Each number is 500 + 50 x the weight over its row's rms, rounded and kept within 0 to 999. Layers, rows and columns count from 0. Numbers have three digits each. The size before them is the row's rms in percent of the matrix's.

# layer 2 attention output, 64x64, rms 0.139, rows 0-63, columns 0-63
085:415572421458537371501435413519432520500494482435486560405509471575610490413510553533529604562538541461524489517510492479503480516480441520520489520448378494529453501495502478509492449504560459
100:503486504530540475545514571447527527483482401447491528535406472552371468427525503488561527542446534572602464471487492465537466472480560480437472527560348562497453515535551515504460571446562479
110:380452532506477543517535464462554527434561468411511457536459521539439496442511528616497530627418498492487448443504550494553570614500413546477516518487441498511453506524513493525492427554473423
115:418414607540496542440480533479564540437541548567490540625526506555478505468494508532571456490452461486480485561509396597505471468476431495488519456540577460459547575453475418537490542510561555
089:523535482484468445560540466467494506534457458482472431402487496523447471412424525521593456632573493453492522425461425528479504504500443561473554534520375529518418524498506464606498531478576525
079:578468556526423509489473523437525442530478514466447524477538459455461485493465441445439484537432477489500520550578511617425464560474462562484470480505589404417574540484457487454561437625533473
124:481543564582495411507558454468421593496530486531412546561415509478489403492486540525602464566470475498414550482505506557552540536491484572552560443504618467498466539442510520474492485570550521
082:561629411383532485405548502518456453516489522576498485556411539543514460460443486475502500475496514504588561503461546466454470549520451549465498467438365467523533452529484512481481429585485515
111:560438518448544608474447547511657451392505491466453486453544478423413540459528465435564474456426530480425484496487447510561517481475455550489515446522579479475464535443502486519513582443480515
081:428554557471551542554461490583557505527479577561435472424539501475540601446442509509579507411590540582514582535484461556512463487538476529502524494493476439425526441536525402571532474518448545
128:547566337496459510471541446560584437520510512339584489450531512554477573463508469559518607467398503534516450494521525465460428478513512461471456494512484527558479541515467522494521468535503487
092:482511512443510467451411613423446539505517428451557627466427485472532372606510504491521388422508487520487480501544590404499526524533523447478513527503502467470473501507496481473463472477563473
080:490483471513505435473492536521562529540473522443581517442466473524425531334448522412542541574457563480463454498506623491529556506458439522449557478504508560491487524467430599474451491517597510
089:468506569544538471488549461549451552531583536504505541405508480484512466532495532507524486671579456537444465462514567521531525523511466540514512458475643448495540549496494409492519386564461457
101:530538483382599443523543620496479569497530483417535507498427508493460392533550486537496453467482526477437480518509553505558487617525453571557476472424570418479498525507449505469485447561511438
099:517564538569484491495562515482512476461567493435501528475415494519404452553491485577518372577509459523533503512554542463459480570486533470469496468499563457528569553536439480549499373644500545
084:444553533482528564447544566523503416541564528500486606557468491538580506531571447519452482476487443505491578420437455578497537493501421636484482415550461485522495566493527529425464451488492421
108:486591478444498480422494405498444487401616456447503542560450475475500497508546495539409551451495602507550481543532537493526484528493469541534442533456360516469533446509465456586556553465533463
102:399463500453507516490585495536549582476599549486535412563449533559447472491590496534560437440479480478529521544463396554544544442490417563492496518492446528548507436467522530558510574435555560
089:577550492373514449488620445408500600516531570418553400541563498560565527456532513456504525413495497489485517508491558539535473563495526516551524511485517550560555505518505616517482463504497542
112:476451442524490542532423539441479441561421390406491559340559510497566487607482483483472480556513516458492517514425553530582488483490531499454512454513602520534566532490536567466488529496523501
096:484542532607435498422518473527434567508631466516636529446518477568489405389491538535643486477497462505477507431489530457473521457484533477502475465519524490516485553534522485547512455451522547
109:490329517412543507484435522556561508452477602524498443500546477533495484534541445455570453468509424463423454576505540484533515496461432516511534504479636481485494554451540536426462460482445489
118:524455615527491636532482496467454539527576602596400536581586495402503504512554508577533469492412470510451478470493439490444531500497456566473505466448490492489425484480537505466476513519431487
072:507506439444476394521501530494488483554484580369526523512505533607471513537522526621432506550502428475498504582525428432442454505534505429484532472510436563563451525505496440587483562510455564
116:574561468434513520524501476539521514421566529479547501439483515445542528484560535498527454352488497503492491573486598453404530573535466482450504526465528479413448482508438404507533387548517418
119:545546550595497532486512495491440571573476469575500563496532510447506450505451496500568543531448426458565565532469425510445549512496446578444516363484460464513573452499538408444523534585506574
083:492545538595470580578435489467524511450470413431472567380519508404501564570484535497534464440513515533532462507530581404546483513518611430519443534492463554470487510514473549475516478415494439
111:514491560652411557498418494421604457514449581533418547560537528464473583557451498493419581511450474442481525522554545504521530533493439492528513489474474521478517525493466395475532459529558495
105:521549462504585435420458512508449487554485447493437598565460478466440411460469522411572520472530426397444566553543525459444491492521566420539550562463548449479484512482456484484543403509472538
107:490608436469414537495577464480531494490575511471522509545427501480532558451568506469493495395419469502559476573456466474423483389537541473517510512475506485597612413512471486478587549484481471
089:357443521495540451594501422437565510409426515359426478504473497513489578449504562520526478469447476501543561508443468535543486419499555516550564487528543527579512437472502484508552516465491520
074:478456550426536452620429531517610574524457508414443478390483487460439506482529512535485527554421574447388514470527505525484462538490481557505516443427489495513454519481459543546463597468557474
103:606524393439445533389519547481411483503552480529588472475501483521582362550529477434505409501491500419555564553534450499507467572520508463473453480473438458516472525529508504542465438512530530
094:550504575430477567568505573579602425458426460472507488383518491457583503519484443469487376435470583533535483445509571520524491578503479524420499550489452496455487497516575499555468484502537477
122:482549554510567516531526480507478540578533537431524533473570516511512547469493536574496553515519490515518471427463365513512508338477582466514468525583454545575473505453513539546509610403497549
098:454516518442562442457491519521501462489496583462438536635510511556500564521502516515375534521576446498535479568438493526522449503509510478495462466496581426571628544535559539421516468581457536
075:539496572448420573512479560520454417439525544583475533523528517401585473606488492518411434457517536511470505484531555485513492587512409540439482464473406524512491465476546446561468476597550527
067:477546423523488479404458449473466472524523433490469555452520485530554506518454526456592514471566551560479536466472479475504576454484454481399480501463381498391400501445517515534455554363517521
128:546559431425514479450596558483460511514552464433591525490401489529435378523543468445571427454462447469520504452478494494511518457466600451551538527551592531496557492474520557468488527436530566
085:562581574502531629552580575525567471546492537469391517534483513445443520569546469575473444381374499535460528509493517545501489530496437508538512504489573531479469529474522505462487455531428534
088:506459507480492598477390524469477518431529367499530415497529511445531482529494490501486399477630565550471447460498585460492537557538432525416441468428535459486544465541447490519508503566484450
071:542476474489489491524410484506531526498432557441597434433552502486428543445463496454520477397501460489513547479452566431389463381442542490485494441473643426506492499470522524480457531511474554
087:471493548400506523513542611514476486531539476471559555456430535509507383613560462554426376603490552419480450465480486519523541532501507463492480557477538535524559471510518593502494542444460502
110:501512493482545581456420576511467544523425434541619465504580476507602478536418489465585476330606518486545536465508512477457520509533519515540511527526426525509506447520530485530493546482564506
138:475441486499460544585501545449512480592526488487445453470452492413392583643611509467324498463577505528469499513543495532559474527491501503554509529495513520549451501493521476529511479492486539
111:498504600469461509358495600478472462587520576488531651500517527555547379545466454472522428529438541510463480437526554449521556524466522469481520535492529523414448492471548527467495492486490510
101:583525410445503453434559432527420440548470477549472427418502509532557468515408451441514552530564522533443496453524413571573488526455478510475528533546592492522460538486561565565462587451506495
149:546490478477536523581491525543544445459445451469460468466479480434479550539541475483408528484524507549493485477494419599542518648513344624512449464459420484501484544525481513530487465551529455
083:449462487442489551533470518513459515431497492541564453493549479507550540538570548501458438492550546496433445525478571484551550562504512494557547541439689463510453456511533572441519435527375482
102:583572470522471515491529443456543450595481582465359418495458526511359534446492461496477471536432478467541577532490499484454562531487479511458567462445410484443464495514517456461499462560498568
095:520571329380535548482498547559466446526472540516592451400501496552522568526488492439518444432618516484453520505482490527461513523505496486520542487481580469508407534506490565429492487505455477
081:511529512571581534588556514568476450522466386485488547387537537463559490458459454535593513544556546563530553468474573486523531549511483540447406562484442535502404502539546544513474433484555451
094:477620501417527398475589467443517471496558435387539526544405474556472482464562493503416544468558575461517457473453470453545566521500464547487482529541430517524401468524455496491489583473505477
090:405477452569484458620474438519460594411582441450621533376476503462566538584500492576504476437512461458524552505535536520496497530541470517505529477502429474509561519534458462480526454526540518
110:586494477508374529531483448446451529493565495520489440445493520355492438520511490470540420416428424506453552576470515452493440483477561507587542533491593487485456538456521494486553412504460517
088:521405445496453535516385521441506406626475485530419566424530462566510456503608423450592465510511481544448505466467520466498544518473422485494502459507542504486486606452514520520481501508579541
095:405446564444582471458451541558551540384594565502520549436467489517559503496500505458440502546531503453452504498478477526473557578484404567479548401483595484421418546471518489450492498501526465
100:498436539536404519507545446463532487549500529517392538480507462389436535506463427460445548585363491478505494517489427461496455380425492537476493484510473482522555443452558505510518591483453554
078:502475433443455440350521483459499511483469519494473416629507515584528430496440442457551464485448444505494496502538587422614513528522497475512519503533478595534429599487461513491455480478529496
130:659501499573454565456540580493623425583498461532523479502523494549423465543594428405502469454518501511487500463466517492566546467458519526492534435551495502508500565446515545440425529459518487
091:481452481528407568542478558413478517546519436557437495531481526388422486514598532447431522517415483556463545547499589509548499414494517443578524521499612527532549507482524506472539484494499601
084:554544453482451501421493523487441400619510483499496586532480523495441463579510549424465472471607491537519513550517531500393478411490565416574492577506530525461550475459531517488539516463502607
097:418496535364421492427400517444545530481503548444469495548532484438561484531479452507361407405483509574519519455547576524474502551509497498548431504486548526473545528504448504494526443560529463